{
  "d_model": 128,
  "rope_base": 10000.0,
  "init_std_down": 0.00779,
  "train_tokens": 126800000,
  "dataset": "wikipedia_en"
}
Each number is 200 + 20 x the weight over its row's rms, rounded and kept within 0 to 999. Layers, rows and columns count from 0. The size before them is the row's rms in percent of the matrix's.

# layer 7 MLP up, 320x128, rms 0.265, rows 12-30, columns 0-127
106,207,201,217,236,195,231,197,202,209,177,209,210,192,182,172,191,221,209,183,180,185,238,170,198,176,190,189,204,188,175,187,232,178,209,232,206,211,229,206,179,193,202,168,231,165,219,191,228,229,211,194,212,187,201,247,167,186,244,208,192,174,184,188,215,212,160,198,254,221,225,210,232,189,191,194,211,213,205,196,217,198,193,206,231,184,222,180,211,216,213,222,214,177,210,216,190,211,195,221,181,177,175,194,219,231,177,188,203,228,187,204,207,184,224,187,211,199,189,221,203,195,177,208,172,213,160,214,241
088,181,198,197,221,192,221,179,195,225,210,219,193,205,209,214,192,157,224,186,186,211,193,207,225,201,213,186,199,180,217,252,189,229,172,193,233,189,207,183,205,165,198,212,189,194,164,223,163,204,178,241,209,165,188,209,228,204,221,197,179,163,215,163,194,179,218,179,211,212,173,239,230,206,196,195,207,195,199,204,211,180,208,202,210,240,208,202,189,207,215,178,209,214,188,176,198,192,177,200,206,184,187,245,193,223,172,188,153,197,189,198,211,217,169,165,205,171,202,221,184,187,198,191,215,153,199,169,181
100,191,239,172,186,176,178,226,170,209,215,201,208,195,176,198,215,201,242,195,192,198,201,185,157,199,185,212,194,194,195,212,183,209,210,188,188,186,172,202,151,223,185,195,188,205,209,192,181,148,219,214,174,191,204,222,219,158,197,172,196,192,221,188,181,206,185,189,210,203,219,220,169,198,180,193,189,203,193,178,172,194,191,189,239,189,201,190,161,255,249,203,212,139,219,219,210,194,226,211,171,221,203,213,218,196,201,209,234,209,180,171,204,216,195,225,188,199,184,217,210,210,211,199,214,209,187,227,183
103,189,202,192,193,221,180,209,213,182,194,203,180,213,198,194,221,204,168,197,182,212,224,210,196,241,230,194,209,211,221,180,209,182,185,224,243,158,208,206,138,211,188,181,170,207,246,197,201,209,205,224,183,227,218,221,181,213,204,208,186,192,184,217,199,216,196,209,207,202,210,207,204,226,216,237,220,187,181,257,195,219,204,156,223,215,175,222,196,228,204,174,228,209,223,150,203,190,198,198,204,192,189,212,205,208,173,182,201,183,204,219,193,218,193,182,189,226,173,192,218,233,217,227,223,211,223,202,238
097,200,221,220,225,193,185,232,180,229,153,181,199,185,195,175,221,189,241,195,204,150,223,204,184,227,194,207,185,197,182,185,204,174,226,205,240,190,199,215,199,189,206,181,170,185,216,200,225,199,188,196,230,252,183,235,199,226,224,243,212,202,230,164,186,213,178,219,192,188,223,217,220,217,190,218,200,162,225,180,215,234,188,185,196,189,223,207,204,227,182,211,183,234,223,209,217,218,212,221,199,188,228,197,220,202,191,212,208,187,187,204,192,186,194,220,253,185,189,211,184,197,226,206,188,192,199,195,194
106,225,228,187,205,200,204,254,209,218,242,186,214,201,193,156,195,208,187,211,184,213,212,196,187,203,209,217,193,200,200,204,196,165,227,203,200,170,215,170,175,215,182,199,200,211,203,217,176,160,220,219,192,221,186,213,182,192,269,221,202,197,164,175,203,185,187,178,173,207,190,191,196,169,198,187,183,205,202,188,171,208,219,242,182,184,206,234,204,164,224,210,246,209,204,193,188,177,194,209,171,175,211,180,245,200,182,163,213,175,190,212,184,206,189,195,188,197,245,193,197,225,193,191,203,213,202,196,186
093,144,200,180,197,206,194,212,200,199,193,191,183,217,216,196,205,203,184,207,176,237,185,189,196,230,210,221,201,216,204,197,180,223,202,184,215,205,198,195,171,220,206,206,176,171,210,192,173,200,213,208,222,167,208,176,167,201,238,170,210,218,183,211,222,186,206,179,173,225,197,224,178,232,167,152,192,204,191,221,250,160,218,168,194,192,192,201,210,199,199,184,238,187,151,187,195,209,200,207,227,182,187,216,198,173,200,199,212,185,166,166,187,156,209,179,209,231,247,207,194,202,214,201,193,216,196,203,198
113,199,169,182,187,214,193,202,213,175,206,213,207,190,222,218,196,210,189,196,221,176,199,197,171,182,147,195,203,163,201,181,196,188,166,186,197,207,241,172,223,183,195,211,174,206,192,203,216,158,210,185,200,199,187,203,180,224,184,230,200,184,204,155,207,177,205,160,177,169,180,181,198,222,205,174,174,237,184,172,223,180,215,165,217,168,252,161,195,209,176,193,219,203,193,223,169,221,216,206,235,217,182,205,188,221,181,194,208,212,189,225,203,200,198,192,236,187,192,206,191,191,213,196,168,193,206,186,176
103,152,235,248,210,206,216,173,194,184,204,198,193,226,176,225,209,225,224,183,198,205,207,205,212,187,219,196,197,177,207,218,173,216,193,200,209,211,198,241,186,213,218,201,191,182,211,197,201,187,211,245,189,197,186,163,201,167,219,177,209,178,191,219,216,183,186,206,169,155,193,194,220,245,209,195,220,190,223,202,206,177,220,215,224,187,217,211,194,234,221,196,213,210,220,212,207,210,206,187,208,199,211,208,198,197,186,198,209,216,193,192,211,223,214,144,241,236,223,228,254,186,169,172,193,217,214,183,208
105,198,210,187,166,202,244,169,184,166,180,159,213,172,227,218,180,213,220,217,230,203,194,185,192,219,199,222,174,240,213,195,212,191,219,203,160,229,200,175,227,190,168,197,219,211,204,208,249,198,215,186,228,187,184,199,171,241,235,181,196,209,216,176,207,233,191,191,191,174,185,208,197,215,218,197,228,224,200,203,176,194,181,213,175,216,208,182,232,203,228,136,183,190,221,218,199,214,220,206,215,181,181,202,202,203,180,186,173,181,179,201,225,197,209,217,201,183,218,178,183,215,195,195,206,196,216,192,194
097,214,228,210,210,191,183,205,201,215,224,197,210,187,215,192,185,166,185,194,211,220,179,198,220,226,188,183,186,198,181,225,216,182,211,204,235,197,195,200,195,199,208,199,179,217,211,219,228,197,196,192,215,213,221,193,198,193,199,145,190,229,188,191,201,187,207,163,197,202,206,165,202,202,224,198,237,213,236,215,153,221,226,213,266,154,222,228,208,179,204,248,203,226,198,164,192,222,187,173,199,204,170,181,201,201,171,197,189,206,222,208,202,197,178,199,183,225,178,182,176,219,201,199,204,244,180,207,167
102,193,224,234,221,219,193,191,192,199,190,186,196,198,203,197,215,216,218,216,191,219,234,165,204,243,194,182,221,201,209,239,204,189,177,191,222,156,206,190,216,229,194,187,227,191,208,183,191,202,187,166,233,204,203,215,194,221,199,190,163,220,166,212,201,213,171,173,222,172,171,175,194,203,184,206,189,211,202,224,230,185,224,186,187,248,189,239,205,195,223,219,174,187,208,220,231,191,169,172,213,199,196,191,226,197,192,190,191,196,175,155,195,184,216,228,170,172,215,201,213,159,213,208,166,199,200,173,189
101,223,200,193,202,211,202,186,198,223,190,190,209,216,166,222,209,239,211,200,224,200,186,202,195,239,189,177,189,184,190,206,172,179,206,214,162,171,220,204,199,202,204,192,205,205,227,222,185,200,202,165,187,144,191,181,198,200,223,235,194,221,223,222,173,177,209,200,170,223,199,141,194,223,183,217,214,241,217,189,209,224,213,200,209,211,207,214,230,163,196,200,209,173,174,215,206,217,148,175,181,234,213,166,183,193,198,217,218,217,189,194,185,184,178,202,186,202,192,213,180,199,230,188,236,202,200,165,210
114,209,181,198,195,208,225,200,221,201,215,204,191,182,197,209,238,178,175,214,178,218,233,176,178,218,175,208,182,204,219,197,211,183,185,205,194,175,217,218,226,213,219,207,205,156,202,208,229,199,229,225,194,197,183,217,198,196,222,179,232,233,211,214,202,187,234,215,164,216,161,189,204,215,183,193,182,182,156,222,200,170,165,175,205,224,197,186,196,210,197,144,201,215,193,210,214,181,192,195,167,160,204,235,208,228,165,214,222,214,193,202,209,213,223,214,184,212,222,210,184,184,199,230,177,207,239,209,166
104,165,170,194,191,183,222,206,180,190,209,179,173,179,199,198,183,226,225,243,192,177,223,175,233,203,205,212,168,172,219,222,193,203,179,205,216,222,215,228,188,201,181,211,202,185,208,186,224,173,225,219,210,210,192,203,184,189,208,226,162,202,201,181,196,203,197,196,206,170,170,186,182,211,190,185,205,187,260,209,213,206,166,180,170,183,223,205,225,218,173,200,197,239,205,240,184,211,177,179,188,161,209,167,186,206,183,231,200,190,150,198,172,199,201,198,221,195,218,199,166,187,191,182,170,217,204,194,201
098,197,195,201,214,193,202,208,208,223,208,202,174,223,211,165,180,184,184,213,190,190,186,189,155,161,185,207,203,159,193,210,179,192,171,195,191,247,186,181,172,190,209,194,179,224,206,218,190,200,200,257,168,198,218,187,184,220,173,220,190,194,184,205,220,208,241,188,195,219,191,219,182,181,207,207,194,179,204,216,206,186,185,221,227,178,197,203,209,219,218,208,220,250,206,172,209,198,214,189,188,198,168,200,224,236,195,159,216,176,176,199,161,240,184,195,198,219,173,197,176,159,177,208,207,209,168,192,195
100,177,221,199,195,202,216,193,187,192,167,220,200,187,194,201,159,183,190,218,221,211,219,231,145,224,186,193,208,195,150,211,178,194,184,183,212,191,181,212,231,162,192,191,185,198,174,215,169,188,215,224,200,222,162,196,222,185,190,192,219,195,180,224,211,225,183,194,206,204,168,201,243,184,214,212,203,183,242,185,223,213,195,181,231,191,193,216,181,187,186,190,219,198,212,172,224,231,208,226,194,225,164,200,179,213,218,184,201,193,188,231,183,197,227,210,195,211,200,207,221,207,206,167,228,202,255,205,174
100,188,195,199,167,201,205,188,209,193,158,185,180,243,206,204,169,210,208,211,186,178,217,192,246,211,210,208,214,195,176,191,198,205,205,190,198,195,167,204,161,183,185,196,208,200,133,223,167,210,196,205,182,199,174,223,178,246,233,189,204,166,180,201,216,205,181,233,191,207,155,240,203,216,186,198,197,203,205,210,191,216,218,196,181,195,210,210,187,203,200,252,186,191,204,217,193,193,214,190,232,204,220,215,185,195,213,201,208,232,191,181,208,235,188,165,208,191,200,188,222,226,199,217,150,160,203,193,188
108,189,204,167,189,189,214,179,209,145,207,244,187,232,206,215,200,161,183,196,215,216,210,210,183,201,222,201,209,202,205,235,181,202,223,178,182,153,238,180,221,197,200,200,187,204,160,212,194,200,193,177,204,195,219,230,191,239,198,213,172,230,176,174,196,194,196,211,185,161,193,209,206,196,195,188,185,200,157,224,193,236,198,233,207,211,211,182,209,170,214,155,187,229,181,176,190,208,196,178,208,173,192,187,153,192,198,198,203,215,237,171,179,221,194,187,195,198,194,192,172,207,210,201,184,190,203,167,199
# layer 7 MLP down (transposed), 320x128, rms 0.321, rows 12-29, columns 0-127
104,176,196,168,208,212,208,210,176,265,238,208,207,177,209,232,202,187,189,222,195,187,199,199,232,208,199,199,222,186,178,201,227,197,201,217,175,195,208,173,207,197,216,232,212,235,223,186,211,205,198,193,225,211,236,191,191,195,236,228,191,205,197,190,207,206,200,164,185,199,193,196,165,203,226,189,176,177,168,220,203,189,159,219,219,204,196,210,184,192,178,216,208,251,199,187,212,215,178,200,200,226,227,206,189,178,211,202,189,225,191,186,198,260,206,183,181,213,228,212,169,187,204,217,230,247,210,220,214
097,188,204,179,194,220,199,202,206,170,177,208,193,182,214,175,172,182,185,245,213,193,193,203,159,203,195,198,200,176,207,200,178,177,177,162,210,196,225,194,198,197,208,200,198,174,161,198,193,185,186,198,221,193,236,225,211,213,174,202,219,197,185,195,204,230,191,192,227,203,203,191,191,195,227,184,181,201,252,133,225,192,212,209,192,221,224,169,216,221,218,205,201,191,209,219,216,251,223,169,205,180,223,198,226,212,187,203,206,223,209,219,243,252,210,217,200,189,170,215,210,213,164,189,210,185,192,203,182
091,171,178,150,224,198,180,188,219,226,188,197,221,196,224,201,195,222,216,179,165,236,234,207,233,199,224,213,184,247,215,242,203,232,201,206,191,208,188,210,218,193,216,192,179,183,212,188,164,207,210,166,229,198,195,185,163,198,217,197,226,199,195,204,209,162,194,218,222,182,211,189,232,227,215,202,214,212,222,182,146,206,176,179,199,198,207,225,212,223,193,195,192,213,211,176,197,216,193,206,208,208,160,218,204,184,219,188,193,223,184,223,241,223,188,197,228,187,196,188,206,199,224,194,173,210,179,177,226
112,201,172,200,212,208,198,199,212,193,227,210,190,215,186,201,211,206,193,177,201,231,202,181,213,187,191,192,212,181,195,183,183,196,234,185,198,180,188,236,183,203,217,181,219,205,210,211,200,199,197,205,198,193,229,200,176,197,190,211,176,197,241,191,199,174,173,218,199,211,202,130,221,172,235,190,212,208,175,135,186,231,190,192,199,214,194,231,190,207,173,203,215,192,243,135,196,220,200,149,195,195,183,204,219,195,166,185,208,196,198,183,218,223,195,217,164,198,196,205,168,217,201,233,209,184,231,202,209
088,225,188,210,187,212,189,193,197,193,217,201,229,213,189,224,219,176,211,196,186,208,202,177,183,202,203,221,184,179,205,196,184,201,199,236,210,230,217,208,224,212,233,219,196,193,219,197,193,242,219,224,181,187,216,205,204,188,202,161,225,184,169,186,255,191,207,160,221,210,204,202,213,172,184,206,190,186,204,224,193,183,215,224,208,238,224,235,201,202,199,191,221,184,195,167,186,175,185,272,193,227,185,212,243,204,197,162,190,215,176,203,214,188,195,177,175,199,195,189,203,214,171,220,220,194,195,251,196
102,165,205,206,213,179,167,196,216,189,195,230,221,194,179,190,230,180,189,248,206,221,196,192,209,210,193,203,197,200,224,188,200,176,208,230,191,208,229,197,243,181,195,211,168,187,175,183,187,210,228,202,215,182,200,213,196,200,214,196,175,239,177,209,222,233,208,227,191,226,198,202,228,199,173,207,181,203,178,238,206,172,179,244,199,194,209,198,214,172,190,190,216,179,218,194,237,234,223,167,194,197,180,213,177,225,218,207,228,225,185,205,221,245,212,187,238,195,220,194,204,201,206,236,160,193,186,218,192
092,182,199,180,193,195,196,190,214,177,228,209,188,232,212,186,221,211,233,204,197,188,198,214,197,202,234,248,184,229,208,210,186,227,220,176,196,201,202,193,216,197,190,173,192,177,217,200,197,188,211,197,211,189,179,226,186,222,214,177,192,215,198,216,222,258,228,226,217,214,183,172,183,223,220,158,199,208,209,240,266,176,227,218,194,214,248,176,200,178,201,201,246,185,199,194,226,208,189,182,205,184,190,221,168,171,190,222,220,194,183,183,194,185,204,179,231,209,215,224,192,198,222,183,184,199,203,202,220
120,217,185,163,200,216,201,227,235,184,218,204,229,204,219,196,185,196,198,203,200,227,192,192,194,209,214,164,186,229,157,194,205,220,202,222,231,201,184,209,178,187,208,219,198,209,206,161,188,192,223,202,230,181,187,225,192,226,236,222,214,188,227,186,198,204,187,172,219,210,202,193,179,188,219,180,201,186,197,306,225,194,182,202,186,224,183,211,201,212,175,240,176,203,219,232,171,196,179,199,227,202,217,210,199,200,211,207,184,223,200,183,226,182,187,210,187,185,186,212,219,192,218,176,198,204,183,188,193
101,175,247,184,223,244,211,204,174,235,171,227,196,191,213,201,203,207,216,223,160,195,198,199,190,184,195,189,185,179,210,203,181,227,236,212,170,194,214,220,201,193,197,179,226,173,188,191,198,204,216,192,194,195,192,223,188,221,189,186,172,172,180,189,209,230,220,200,218,167,232,216,205,203,189,180,208,220,196,172,206,200,201,221,180,206,203,151,201,219,172,263,211,210,222,235,249,196,207,238,180,217,210,204,231,203,201,166,179,194,196,174,187,232,182,175,196,202,198,192,200,220,188,177,192,197,196,206,206
111,194,197,212,241,167,190,209,190,192,199,212,188,172,215,201,211,205,214,176,246,171,189,221,197,168,195,192,175,174,184,232,203,183,210,178,170,195,210,189,184,188,200,173,198,183,205,207,188,181,186,185,202,190,224,249,165,220,188,203,184,212,207,221,187,143,224,174,203,182,189,164,171,188,173,185,237,192,201,203,234,213,200,224,200,226,181,215,203,197,175,187,187,198,194,201,197,177,192,207,219,163,190,219,204,209,169,233,244,165,214,189,186,187,207,193,228,200,230,209,200,208,179,236,236,209,207,204,217
095,210,212,205,241,201,219,237,185,212,207,190,188,162,218,174,216,189,221,243,198,183,203,216,169,193,195,204,213,198,213,171,185,219,202,191,181,169,173,202,228,172,153,225,256,196,189,208,233,209,183,181,206,156,161,206,207,193,216,219,196,235,211,199,206,198,193,211,210,197,175,180,201,226,209,154,190,211,165,154,196,171,186,224,187,207,224,196,203,207,202,203,201,187,207,174,177,215,211,199,191,171,221,232,212,214,181,190,197,232,194,182,196,164,205,191,204,203,215,192,211,217,214,196,239,186,221,201,198
103,209,183,208,209,181,201,197,218,216,191,165,202,183,174,181,192,182,193,218,173,190,192,196,193,188,198,172,176,207,212,208,239,183,197,227,162,214,233,202,215,213,213,220,252,214,189,193,196,214,155,227,207,214,204,223,198,205,191,169,203,216,199,188,212,204,195,190,207,219,188,233,225,197,216,197,203,199,224,219,215,193,200,233,204,191,205,240,176,231,213,232,220,213,228,200,230,215,268,230,185,217,213,209,234,185,186,190,184,209,195,162,182,188,213,196,205,182,191,242,178,205,193,223,165,188,210,163,227
101,196,225,209,191,212,210,208,154,191,202,188,178,227,174,205,209,210,213,204,193,211,210,193,176,209,214,190,214,188,174,209,193,184,200,210,191,228,200,188,195,206,231,191,190,171,215,178,243,222,233,209,223,192,236,191,208,196,227,204,172,207,182,206,216,212,189,161,218,235,208,193,182,192,215,205,210,178,216,241,211,200,241,221,200,187,181,194,220,194,218,177,175,209,208,241,185,235,186,262,209,173,208,235,223,174,210,237,213,209,176,216,227,219,190,176,230,177,219,184,175,200,188,198,165,203,221,205,220
110,199,225,212,185,191,184,211,179,169,189,230,205,199,174,200,201,169,182,189,195,201,206,201,224,183,240,178,239,227,207,196,186,214,234,199,198,195,192,204,229,206,188,207,205,229,194,189,194,197,183,204,188,155,200,173,214,243,204,179,159,188,233,198,188,208,197,177,169,222,212,204,218,236,196,211,197,213,189,232,208,194,205,179,207,198,228,199,181,150,201,221,209,216,192,184,205,202,204,185,216,199,203,183,158,215,198,203,190,172,173,248,221,147,184,198,224,210,195,168,194,225,228,177,195,182,188,245,181
113,201,223,201,218,170,199,187,194,207,199,178,223,187,157,208,200,199,217,172,200,189,177,203,217,214,187,223,195,183,202,180,186,203,182,214,179,218,185,171,211,189,227,189,202,171,195,234,142,187,250,226,169,200,183,187,194,191,180,219,204,184,206,202,193,255,204,175,204,204,209,164,185,210,217,214,210,194,225,212,191,210,200,206,194,236,198,206,171,181,210,182,201,165,171,224,204,185,152,156,215,191,187,221,196,224,184,240,197,189,199,190,203,243,180,219,236,203,193,181,180,191,183,185,204,182,229,205,195
099,182,172,230,159,188,193,189,222,204,203,174,236,187,184,196,200,210,178,188,173,212,227,229,212,161,201,191,183,215,208,207,208,208,201,243,176,187,197,191,182,206,191,224,194,231,225,214,201,225,180,223,223,224,219,169,195,186,240,186,203,198,189,164,192,206,185,213,208,214,176,192,194,186,203,211,182,178,198,197,205,169,171,191,151,187,239,243,225,184,218,186,197,223,223,197,218,215,210,181,223,233,214,198,225,193,216,169,184,187,164,188,177,210,195,222,184,190,174,184,218,189,208,193,175,195,195,198,151
107,201,185,204,223,226,196,191,224,212,204,193,165,207,189,183,186,189,201,170,204,206,235,173,209,178,206,219,211,239,184,177,190,176,182,215,196,216,216,169,219,223,214,174,218,208,194,204,187,203,241,237,214,180,209,198,181,195,220,171,208,190,204,194,202,224,171,156,219,191,170,215,207,233,203,197,225,181,205,194,189,221,202,203,156,217,188,188,217,175,174,189,205,216,213,221,204,192,242,158,203,203,207,227,201,208,206,201,194,191,158,205,177,244,215,170,205,232,190,188,254,213,211,192,225,180,174,177,179
103,247,206,217,167,204,182,206,211,192,177,197,217,209,187,192,171,185,195,182,162,190,168,202,211,207,233,228,203,225,210,226,176,225,194,206,151,196,201,217,214,200,166,216,189,184,202,212,218,223,226,206,188,236,200,217,207,188,197,202,217,235,195,206,216,192,190,182,203,188,210,216,135,199,221,192,225,214,204,197,183,183,221,158,170,186,184,197,210,215,214,215,196,215,198,190,177,204,228,158,205,143,198,202,186,203,184,200,223,208,195,180,200,226,143,196,194,213,230,205,218,205,188,189,204,194,189,240,207
# layer 7 MLP gate, 320x128, rms 0.269, rows 13-30, columns 0-127
093,202,200,216,204,191,229,230,175,205,187,209,194,197,194,225,207,187,225,191,168,195,215,188,200,189,225,186,192,178,167,176,213,220,181,219,195,189,157,180,186,193,174,196,186,207,185,203,194,175,247,222,176,191,191,180,185,211,229,187,200,217,201,234,196,220,243,179,173,178,165,181,200,188,186,209,198,204,160,194,197,215,207,207,186,200,165,173,214,162,199,203,183,190,181,145,230,207,218,208,165,195,203,145,211,194,209,171,221,243,197,198,222,212,178,201,211,201,210,212,211,173,210,181,175,208,196,159,210
094,218,177,143,186,189,202,202,206,211,219,216,212,180,187,210,233,200,196,193,212,190,183,193,190,212,199,202,180,202,193,218,212,203,229,193,180,171,201,196,188,198,213,220,204,213,186,229,161,195,219,196,258,208,190,207,223,180,175,181,182,234,163,185,192,167,159,206,227,205,159,177,208,181,184,192,236,242,207,185,181,178,219,206,246,209,192,192,198,204,229,195,223,186,189,200,150,203,207,200,184,234,203,208,210,173,190,182,210,215,211,215,190,189,183,185,207,231,243,161,182,199,208,223,215,203,186,190,203
095,198,217,209,202,170,222,226,227,216,212,220,200,210,226,212,186,228,245,158,212,205,168,193,201,187,197,198,176,200,210,201,206,203,214,181,218,224,213,220,213,209,187,172,235,223,205,199,155,177,144,193,207,195,205,177,185,215,230,180,218,133,187,160,205,192,208,206,191,195,230,226,193,174,196,176,211,189,174,213,218,223,195,196,206,165,218,191,215,194,206,215,247,202,178,228,162,239,197,244,186,207,190,203,190,181,189,185,204,210,206,191,206,204,180,193,193,189,202,198,192,201,183,206,192,192,197,218,166
093,194,211,221,175,243,196,223,232,184,146,215,237,175,190,226,207,170,181,182,199,205,182,200,159,171,195,215,221,214,192,176,179,224,218,193,189,229,208,193,215,194,239,240,199,161,222,210,206,225,197,216,219,189,212,226,208,225,178,210,195,198,197,199,208,166,191,174,196,229,227,218,214,203,209,203,172,177,218,185,174,197,203,207,210,208,223,176,187,166,177,200,211,193,200,219,217,230,203,189,191,165,164,212,206,158,186,240,200,182,204,215,200,220,191,216,216,195,198,211,170,166,195,193,190,212,216,214,187
102,174,182,218,207,237,214,176,231,220,208,219,182,207,195,197,251,212,201,176,159,192,212,186,217,168,188,176,209,184,183,186,185,205,185,181,201,206,220,192,190,228,196,175,201,200,216,228,198,172,215,196,230,202,227,207,173,225,199,190,232,191,167,171,209,195,162,209,196,221,202,194,221,201,191,185,213,195,198,216,168,216,260,219,244,220,191,210,223,237,221,194,204,202,186,234,189,198,204,225,181,194,185,235,205,191,195,196,227,170,214,194,233,231,202,182,241,187,227,188,188,187,192,172,193,190,217,206,190
096,196,222,233,187,195,191,193,187,208,226,232,210,217,184,200,215,184,221,188,216,177,208,191,217,218,212,202,183,240,193,228,216,192,204,186,215,222,211,193,191,224,179,210,220,207,169,196,217,179,181,176,230,196,229,187,208,215,231,190,196,200,206,208,205,158,190,194,220,217,200,197,178,193,228,213,208,160,189,170,179,204,208,231,193,217,206,166,175,199,213,208,174,189,240,192,227,219,184,224,202,199,227,225,204,222,183,159,193,156,213,236,205,222,205,225,252,183,214,202,194,238,231,241,200,199,169,185,212
104,149,203,184,227,157,195,203,204,214,200,189,190,194,196,208,190,227,188,211,203,194,170,215,199,199,195,198,198,190,197,178,178,194,217,195,196,216,200,235,209,184,234,188,211,197,220,176,255,199,194,206,171,191,216,205,176,189,200,186,216,135,212,180,243,216,188,174,229,226,206,221,227,209,203,236,204,226,226,203,220,185,210,206,207,192,217,205,193,180,195,173,192,202,206,190,220,190,188,195,187,199,205,180,232,197,196,189,205,160,195,220,173,230,197,162,220,197,186,180,153,195,216,216,222,211,249,216,235
094,203,216,194,200,233,206,255,222,187,211,191,192,193,204,193,229,181,191,213,176,186,181,227,201,175,218,207,177,210,182,196,206,216,212,219,208,221,224,181,212,174,218,191,167,183,174,164,227,213,159,180,192,187,209,180,180,222,200,168,187,193,191,201,194,227,190,220,173,182,194,200,204,224,226,186,222,221,170,182,196,215,206,201,223,193,197,171,200,192,200,253,199,214,212,185,175,208,215,213,205,219,219,217,231,184,175,177,199,210,212,193,210,217,186,173,227,182,199,196,204,236,238,211,254,155,204,162,214
111,216,163,214,232,188,205,182,184,189,191,205,166,198,182,171,206,221,189,195,227,180,174,193,197,231,180,221,185,188,151,209,222,172,226,180,192,178,206,150,219,192,235,197,230,182,201,224,211,208,203,172,205,207,193,213,222,187,206,223,162,198,163,192,209,187,181,181,236,167,205,228,198,196,203,187,191,210,197,189,240,204,189,220,209,191,220,199,224,231,216,187,173,185,175,226,224,199,186,236,192,171,219,190,213,187,211,207,217,192,186,184,212,227,189,215,221,195,198,211,167,179,162,159,210,175,199,203,210
095,197,197,209,212,162,217,203,188,194,171,177,193,164,186,215,199,208,151,220,166,195,176,223,181,209,198,228,202,227,218,225,207,197,209,182,179,224,197,230,178,207,207,181,212,168,208,191,242,198,219,203,208,244,213,183,198,192,211,183,182,221,183,188,222,199,193,212,204,174,195,158,183,197,175,215,234,215,188,235,186,243,164,201,212,192,167,179,185,237,241,176,204,221,207,203,183,219,166,200,188,228,216,192,173,219,192,189,200,200,182,186,208,240,199,211,196,214,193,223,207,211,162,196,195,210,226,218,216
100,179,225,191,195,185,197,201,167,213,214,200,210,188,222,183,239,184,213,211,217,210,174,183,205,179,168,260,212,226,196,194,204,193,191,189,222,201,204,179,227,188,212,215,184,175,202,184,165,190,223,191,222,226,181,179,156,173,199,191,239,189,225,204,160,197,194,197,185,213,238,165,233,219,219,217,181,198,179,183,195,212,180,212,225,184,194,192,208,205,190,176,180,228,143,211,199,209,197,207,201,206,194,199,205,198,196,162,216,207,186,244,197,162,181,189,194,235,234,227,222,201,183,197,210,196,196,219,208
099,191,197,187,204,224,195,196,181,230,181,234,186,240,227,212,221,183,167,195,188,226,227,171,222,228,200,184,211,187,187,177,199,196,195,195,178,204,210,214,208,177,198,173,166,228,222,188,220,172,230,221,219,202,175,226,212,170,223,178,207,221,206,189,207,193,209,164,228,207,259,173,198,205,196,193,201,211,198,216,189,189,177,192,200,223,205,218,195,199,161,164,172,208,217,195,202,174,222,239,229,178,160,203,203,171,215,190,177,202,228,212,194,207,190,170,214,184,208,208,207,221,223,232,182,213,195,168,190
109,183,204,190,194,199,205,170,218,209,203,155,204,197,194,220,221,210,192,170,205,224,221,159,205,185,191,200,196,196,168,222,188,187,208,214,205,190,204,174,210,189,199,190,177,213,173,204,198,208,173,194,202,202,236,193,218,159,204,222,186,197,201,174,226,185,196,187,240,213,186,168,176,209,193,176,224,198,221,223,210,213,176,182,182,184,171,198,162,192,202,182,194,200,202,234,175,228,197,175,153,162,215,236,250,185,203,185,217,216,239,166,189,203,185,239,237,189,205,195,206,163,200,176,184,207,188,192,186
109,184,179,178,226,201,213,212,194,195,193,196,183,200,214,181,189,208,237,202,198,196,215,199,200,217,190,201,218,244,176,225,228,191,236,172,201,191,211,182,194,204,160,185,221,176,227,223,198,233,180,214,200,223,194,187,219,244,166,232,223,181,196,167,214,212,182,241,162,204,184,218,223,234,224,209,197,210,201,177,203,186,193,208,209,189,150,206,202,196,222,196,218,202,167,188,199,229,218,216,205,191,229,206,210,181,219,208,206,198,219,233,218,179,207,188,158,209,179,238,212,221,217,234,234,221,207,181,198
095,189,195,181,253,207,221,193,193,193,201,235,164,210,208,213,201,214,183,165,180,189,201,210,183,178,227,198,197,190,204,210,224,217,193,202,201,186,188,229,230,236,186,183,217,176,209,176,198,216,176,217,183,193,199,202,201,199,161,205,190,178,206,190,194,184,204,219,199,224,220,186,238,240,169,225,205,223,196,202,231,205,185,158,195,184,186,195,214,199,167,181,202,212,196,213,233,186,168,228,202,139,201,206,189,205,179,183,177,217,203,196,216,199,141,169,180,213,207,187,181,229,191,206,224,212,166,193,190
106,204,210,172,190,200,166,180,213,176,191,201,205,213,182,207,237,218,193,206,212,145,194,206,219,181,204,221,212,216,191,206,180,188,225,207,219,234,185,210,177,180,214,162,214,212,183,192,235,178,194,197,202,178,193,185,195,205,218,208,178,197,183,205,238,210,188,220,188,244,164,177,238,187,186,194,223,212,220,203,190,201,188,172,217,212,209,171,209,193,168,234,229,176,189,192,174,185,159,191,235,166,181,211,173,187,205,212,194,189,212,214,201,171,196,196,208,176,207,239,175,181,171,185,236,172,219,209,178
101,186,219,191,219,199,200,192,150,194,216,202,184,221,244,209,218,217,222,227,234,197,220,171,194,208,172,197,180,234,190,179,200,198,190,210,219,217,238,170,208,211,205,186,189,213,204,183,202,191,195,207,231,193,196,182,216,184,229,164,183,226,200,183,187,216,244,176,178,156,207,198,194,196,173,192,206,166,178,190,204,193,180,201,230,224,254,191,217,249,191,179,195,226,181,183,216,181,186,178,187,225,209,232,228,193,186,233,192,171,200,164,214,201,194,193,208,170,173,204,211,199,214,183,208,213,210,204,197
091,198,215,176,210,188,219,237,218,168,224,198,195,220,214,189,217,216,176,236,212,183,193,200,193,209,167,210,222,209,210,211,178,195,186,154,230,170,230,186,242,210,209,186,189,249,193,175,173,202,201,207,190,175,161,186,225,192,203,231,159,230,193,196,208,181,215,218,197,208,173,224,215,212,214,197,233,157,203,208,190,217,206,223,204,188,179,178,175,188,209,201,186,173,194,189,194,212,179,168,201,213,225,214,197,200,156,231,181,181,208,189,205,178,213,203,191,212,189,214,184,189,187,168,174,231,201,164,206